config.yaml
head_dim: 64
hidden_act: "swiglu"
rope_fraction: 1.0
tie_word_embeddings: false
parallel_block: false
init_std_qkv: 0.0506
init_std_down: 0.0724
optimizer: "soap_variant"
learning_rate: 0.0101
warmup_steps: 200
doc_mask: true
train_tokens: 140300000
Each number is 500 + 50 x the weight over its row's rms, rounded and kept within 0 to 999. Layers, rows and columns count from 0. Numbers have three digits each. The size before them is the row's rms in percent of the matrix's.

# layer 4 MLP up, 320x128, rms 0.0722, rows 268-284, columns 0-127
087:524408502471447501459497462447454474407452525565477422534609569608484518480497494463488446559499526430436470491488499613481564580419412491488548477488492461462502433504524543472553428523561496516519486520546483618476602387589494444510493488554542515483447527456509543582458556514490482554536513493471469538472547376519496476537534543590514518556510473485571540446569519528502410633493
096:519502601548516577490463460535474506483549473445512529466475533474534536540498416468573400606487511477454581469558409597523456510616526441486500497522490451494479458548520467444523498436491466608497482482485564537517505477465489468489489483550496431491614552595529369545544509485534529559401563471546503518453357520465474565524565557406429485468549461521553455515601474505474486450538
111:495553493474449555461511514406426560515527522486458535510469491539478479568429551560596602508466551478491443409497498472500452560515517625427468519455446482482541387595455537553522521501543549574444505499548485529629470508435471391458503519564469464520402393546453481519500412466470500502505473373467541547533486476478528578467338488516516453504510458523484489481475536550476487494493
093:591527588438503435451487392532514470447535501518481506453524504470441575506545488390479457523506565470520445543407444452580447393621483562547661410512491488492595533446504533507551513469464529437494473435497414471503512468475516506420553514544473458536518521473519549438489444461505447561514569527523407452484451538409557527493540481497488501561543493428430521475517515492420594539501
103:435400597434515537515419510474558532548443527573454466488528489513424427499471519476552480469458455465564454428449551508596452468485458481487515462490558533555515581486587483490524544516536535442569523494523483491490528486490458390492524531519490573546494631531535479537461457510538540535475541404509465436441580423419435514491442631539550448470502552494477536424472556410485482644525
104:444442503526423462462440603561477488503540470543494530495540537531479481515488510493533467540482461549442483368451537492436430464577418520541544480355534534417502543424524521485500498497635479413503431427565414518412576467524454430505424528555545524540398471516516564437597489529518525524504579528452521548451582545530493561495496526474480475437561461445488514514558411448491544474504
102:563643429400472601525512586490558526466540516532579522467502480510488543497546364400533566554476532588493472471546452461519482573504453538524481510577545581479475412519455588420548477539576509523544556523568503501533463481471514447524521514527536437499506488514509451527460551465571568525460404573563501477533484443510562492544545477414482461495440563448536442497456487463550438398560
110:536520457514454479492534528466498506463496546514586632516442499504500451474321462495522576424486486518475544524403525430491515488437451555572543575527526449499617551566544488455435462546515471481447511528555543504462513597515442416494537500472640429475419426468465417536419512551438458428477462527490505499456453509431521548509424537464465483401510550491475522480571496527558453516496
105:463608517499599514589505498511461524508559406483530449522505502509444465442482443556542557477491527506437580515474530512486578487452514450531432509543578489643549433610482487451504561419394509497520419459439551511610582410500554492446471563469527447504589497497515511515437482541460494481545481532532529421538502540405471474459520548470541459459475504507456527430511491501462377554600
095:537512447509463560467438555488495551537464492526572554488483408449488468545490518466475520473573530481378430499548524514509511490432432491430555611509552486645453476515465435479448555451459450518473501459536442428572524558502476507506578579482543560459522398464510508474502542381509557493566470536409542521544511499513506462495525498505559436414565366563550544510487557463488505408395
104:537458411648536512443401454448500540569538452496512444511521554490458574533510455561561592473524492487479440413507496523549371450451432506470429506490474520442505502593546471486430591538585504507491448523591516575513444457466459499538437483482502448491415536539447422550416508457567563502490560483550510523521504452435490500457491490412481478463475535567463472450415570566493399504531
100:507465445443555623421466514501560515519475409582600491557498571467531526541452494562473490494498483525453488529526548555568469509533535499491457536348560479485559597389533550497497383490512458525427485584515439453427467411540453504555470535483495510504515496497524576470475474472555501530489549531558527526489413549475533556517492483642539406500431491504607559496527453464572552505478
100:497385509451424486397551549526463487490407505522605507528523529481450450525519510495513478534577545444505549406526561466438521464559461595458538435544430527450508492589590476504490570481554511413504434512520506583539541550570526520466520477570490397630443472536554465542487478510516568415519573432469449604529479525529498414557520486486575469550500526511582535517457489499523526545589
096:486496538523548578584451567523422479422507559368435488533461469532476483661456589503504483450391446559541510545477474467464436516579513552526530530468529436506432385510556531495534488510536469572498548395538527459547563500510528458533509533505476509578488449476574478491552568465532444544401499541445410496544469512508598487537521505466507471482502554459527423517471504531476645526504
102:554505536501524382494500626558598432477446517503351447470500474496570541484510400507520461497445507545575523493504451534570469523516409537554557451482486478436472499448528479452456462486511440451533532508461495503508482498552466409426483541568603531490430414489523539481483564353474573534544524526572432497417487543508526502423557495507537438487525572494577526399561546456510496535516
098:544434493552528492502433435464550499435481512449500530524479461519435457476441523452504441499522415455438468505437459466473499430429458568562534434394462415534516567566573545469485526553503623557475439476541462489545567509507377442520483500542531494415568471558441508475459487518492408434411550574500550466541571477490496375480523474558558503523481493614558581501552578552519521450513
098:514464518408506490529436474478458499543569410463495427513538502419524429540493511473536537457551519527453433472397581509539501491457589452394442586487483511443437516414509454488493540461452521500512465453528456512591527475543503578573456571451497515518489535479569551447480531478511500451388593481528583536600392555485509481502497537474493556518477512584461549512616514638509592468469
# layer 4 MLP down (transposed), 320x128, rms 0.0725, rows 268-284, columns 0-127
089:553496453476517542518492578521544532493552526515489570477376481455488451523569563355509531584494526500458418542637538520478440422439552526598507498522526503525568472538478504494459455613551446430454504490557536537490504454402531555423524529556499404438467504490532543573480453538501631577467423532452492465429448493531518460499446526474517529535525539505440548460538446529515541415449
093:494514605600423528486516468525551590428517522459505526455473488461502470598480499432522464520596556428461552465565359522483539412531519459468478566554517392491489450524537536480506429480458481466466460520499613444460449467427478482422507463538559463554553430553551537563494492574528540583465532475531452512510461433468467523514597536404550516515503427487561507489478391527561514438439
109:551504551463519503419453611486489538521543503469419391554463541541487509516476484536551529558539442498501462463531408439521428458463523601465473513453392600529544513462403538555484531457439536426454406514485604517538485511575494500553502513550456457553473448448467494465481511578482409547465473464423450608437472502433577554535431456453563425479555401504506497493517575537538482526534
103:460459501563540570457471443459538498580479408569479459428490568594436527554567388473539524528551511449454506480438625440496557514475483472527496501492476491501530464439497415427490497574551486481533606523452469521529572508537606498453542517512530482601545521482488410523458563526515461493375445468583492463472524461494573463495584432527431540454428471430498464510486507470518472465634
104:555592560470515431584489490537496496425466526523554476483448524545514537480462557458544522450564537510468484516469445541448464497492521512504428443449538490383372428485459557519578389520483529464546499524582518453472539417623393521546559473454523473549454457408444534446491539579411500507525495545491451543439497494538510524465594482496377373503494464478536516584445456525494491467508
096:450504415489485403586507508516465423479498469605521504413445509565417550585461549505417452510551457444503497542391457537503495521487474479528472495490424468522457533469459428447493424472487411494474500525514460500469551489491502519494453432516542536477533452595422521498474546550455544468531596464408520544479504523645614480514514637587427435454521519542504509464571452516523489533408
102:536591413512402513520526529565436537449535537485489424439572408445464502541436509541444533584488451465632502488517521504464442427485496501495490474544564496512542494535495481421416502452498433577470560441580513513545560560490527561462444388541498525541464488498540483491511490425521520504609439503468502450456558388471423468423474554402485518485533393461467569485452573560550522539513
102:484463451472481584457426586553570533542533502545467428501549575583533495597559530543610462536523457484576546527487493576497425516609538451537579562476499595485501507570478494416564509507429531536504517479445418542503475464500516504633498490395431436520513565459529511503471451419513481561516496484437472508486482503525496487498489594466541440528411456482490562608495433416418519463514
103:549488475452610533554492509531542471472445419502456432516517493518447451452371469501551439488562489502478563450571442547495512483435624430542478439505519561535537450517593473564573518529505569516507516548477485533537545464537489540460470540354513378509531404429458506545420466523482496475586501454543454447489487502469536457466476519523529422484382557469469458461545456477415398545498
101:528507468448544541456469377523531467521567473461456597463487494594421458515495552497520451513484602517483457475488409486592490401520478439466578542461523491511516569620524550438467495527562517512503569509404480529472556525514433487405570540527544509515600370567494531510436412481503526485527546587455533485557497498640564488512483445546444510463504526466446455469534513455491411523481
106:460487505533517547474504519480442475515507498478533451482556479548550490463551443504562463538479520432576521557489430462543491485519464493440528484562494536493514519542592463442377582339515504499559432612593439571531425488514565524504483442490514483522464426503514532498509548558496547453511510512565502432450579434537528437535501531374427627450445541509447514548571513482496463348479
101:513629501483584431549564468492510447538448386463490457465474474465517500510507465533449532484544496471423477517543448486449464607596509485482501477489497548520526478507531499445522519569511541518517462457549388441499527497532421570426462545526393521432585481509348587479535515535443457497481567631517560503458539552515487477391486606543462501529492497435563500598518488458508481517574
098:574437455396378475388555538515531494490413479495513524475452594573470517534394424476462577463549506525529538504561484506470534440516438476423566510520476492568544541520529411491527517540531489414501502452442544535539509487493478536485464492576562531400506526569463526573464439484478519516499568384522388565388522509480477449424413485555597503538539455503512558506526472528527541552542
099:595469463505531497558549505460456488397514541437417494492489392497498471585489589558467519510446451578478463511521570553481516514554503559554435506432438441521463418488607439487608503526513439535543537479594531506569535511463517455446478478547507524558584420510569515558564558387587438522483530616493403525528486480438510519508497586472460555499587477488556502435480493539493559500467
097:524497486572576460554505492547530517540510443419495491476422386521493547489487538610449462475477533614520455461471357465550488518523527519406533417586432541487487471438410506466438410500537455466477463570561374475500491566506452465508565516539519518495471587466491547442427605431527546461490446500588531573481488608545505446510422509537468475510514530548452554524533531489462462508479
098:502573590519485614520516478495441484469526467490407453548535546483527495481553408477485450473417464635358487517516499533539534457500449493588443448389461527505450559517483506509486392489571443487510448510540502629519533479450482577523451497494468458393506466517506434469628484493466459468471477497403449523505511488479540510488511558581492453433507548431561538451433471452483563443457
101:500498427510552493525651450615504531450473478461532501516541542406532489568456440481446446503535462499457587498420565499494453526376527461378397447546508502544530473471461478451518542575578503433489442486554547474513516490481428536507388499477530535601467498516466446425468408482627520508471533426465495484524517466534423545477453549567487464493509586450510464503459512481516584454516
# layer 4 MLP gate, 320x128, rms 0.0727, rows 269-285, columns 0-127
086:494481478529549498499522467415448586487608496522544563574549477458643506533484455519530566468556518528489496527564553441591523530475505593542479496452482474448530522408477510487420429450442435470470503470489453545407445481491526489517499509511548522545422463443513466496436575494584590418455402435457494509527464446532422449524553463456543529547524498470458438377414494634530506483538
094:470554430364490457557590448528489477426504433547509460500383495514458447509574548627451576465474430530530457483417485431578478481592519528486425502492494563517478460496563478427453461421512555584588508450470420528470546523506587434476407527513540541512509530489558497557545504503464430427506551439549464518517511444538516506499470398457459440466470573468465496529487516543391517533506
102:555507544464469505615548555540502475450560538497501501527433470474545466442509603467410485532393503468490465552426398497478445461538464496562459457521497481476522518436503489626507471529433491518447464467519474439438507479473520476521462418574520561448559526483535498501346459506517524424510455408489479388517476460497470542485450633568566544527449553518596468462500426544423422472495
101:523490508525519488604529456411417409503603545427577508557512541616513551513534511464471538520594540521584483457475562512534486574551502500484510542501522498441417519493560452625520464488512461455504433561551493461514480483474622501513493482449525463569473471452417603475499522571563500494499452545447516490496516577486451439474395391440523464538477452519494517520422594458433400475492
095:541506479431490533486533454423479515559461467446534463471465556474456520461431536539559374523539509461473550506510525558529425520560607411571420559433462527485526535610474558592572415456497486569543518531535591508458553540532483550538509532420511508474413578499524519445553541566488491597518561511511512502534404490489479489470470510502539454581560484526418603410468581556440480564483
098:465469443496445516523542489547409472489545524472459498443471464414492525515359550581497453449496455396560431540457578570447501414483486483530564523497483479624482543458530472517559575520461467429569444472493429522433585504437485505513392514487555566542439616522471424414555441478491473479537519520518513602404483505431484506456478497487482472486572428511513531467456532587441547536505
113:522505517505557465453558539509442493483524533526605607539456453446432470400509567457435563493485461482482443470576509439454523448428441522542473589514580399491462514442506492511424528473552501543499443506569572551498550568475464460483486551501575598477485492540494450490403588602455494402434572561538540519419486517406473515543505428523512501380445507536497407459541492498555479509483
089:578420476582447506573509441592435580558438483517486537458529486553533488431522504489545487426490477431459491401454446463510544568472534516474482445493471398428567541393380498429494416436537527487409508611491496459497531580461572527533502441496473541545545474525528504568481495466485486487537505553427601533563472540531434447606544515467514511529544543518491528567537465413516519540415
094:561592561517536447547540404457481470491455455505452489485554616414495539494456481550455456501504467504546591541461571592473497550547557550556488430515496454448475451512462434507604430553455603504580535524587523543529469524522496502616479426472402509453422579457528551445469454573495454580491484407531498502462463432429434462457451544499535506475423582522514452481524525505478529566498
103:489475563444531462566534486534509380506532501536500525480521501504572489477538550448465408557524582522551514500412406412494557531544493529586530428417513517432534551471532547499416491468484476487541453485449472491528458480531565415496526462504456503525529426473534587526563548548422514435520451616576497454501564496519485514550536481545519568463499473488494568613541492365578447352520
098:483461464537517553493555487518462495515423489477519473569543564521519427402551435588374546476467561517523601450539527405460521430526462413464468496473495448439487465528464494572564415511513415536511574563518406487425423519464572520502481476510510545602500527459440554511512605461459451525541533438584438444466453534503482489555552556517583445529560514372568491476487489507564490500458
102:446508530503420486587508459442494584552459528525551441521538468372525457464590523530581467451536526426372470551418428488536424529485436520509578440468607404512533499509405549496499494469470467531493480521515447445420531515549551598510531480554457499567443494433522545561517455471390559536534596518516574440534563529530450467468474446537446504456485601499527539523499506498465482569483
088:493445460386460545499540393561470443577533504533557558451568493446591471408436441494455586493588522490543481483543489465549473523526527451415420448553485432453530564523390471554522505493589563520551525568493437563481496439474545456536556460538467581437488449474558566471497475459488498538471551451639555554566543493526500510406600478490484473542468503514515474437530474521447423504494
110:540439558496591436471436503525545486513472562614424509542464537546543531491460523537581491495536575589513548497462460550548442580523561438498582463510431471435584554511524527488545413633555452522493495530511492479522467550543578516519557513554572520440433493450539502476550600480588410491576532586597472591465425502573487482431486562511503489586560488531480485446526513516504481482448
096:580560545449457508366562601555514472479511586485537536439428507461500527523515540589504502496592465482640485510455497487407437512544545528493545585558477558452542442474489531471542486490524537555487656451375507506445472447428506471441531551453524453562442583450577591549480543537489455480570472465503518435482544506499524551563556447451481527496447455484422473482532488490474482516502
101:417428490525509518540582459492520552497519531523477496596479499395525389512373415491545427487522407475535632540421549510529495455343564482366544539515507446497553483580466509532551538600464433454528451476496474510540440487447485536427474506550510526571540468481472469495443568442553535448454513463468537523423518522517457533522519430476486451477447516520514472532530524420535554442495
112:543495502499492531477507486510469507413447476615482455600516470530545459537469499488553490504546510524522418414576571396518508542547492470478468518530581568543469520472521501623475535522499542522480531483431448559482432523481455547554450425511467472491393525565567552510409500443428614457527395656585532522486490502493510452535411522429474546430453520513496511523589443453439521555495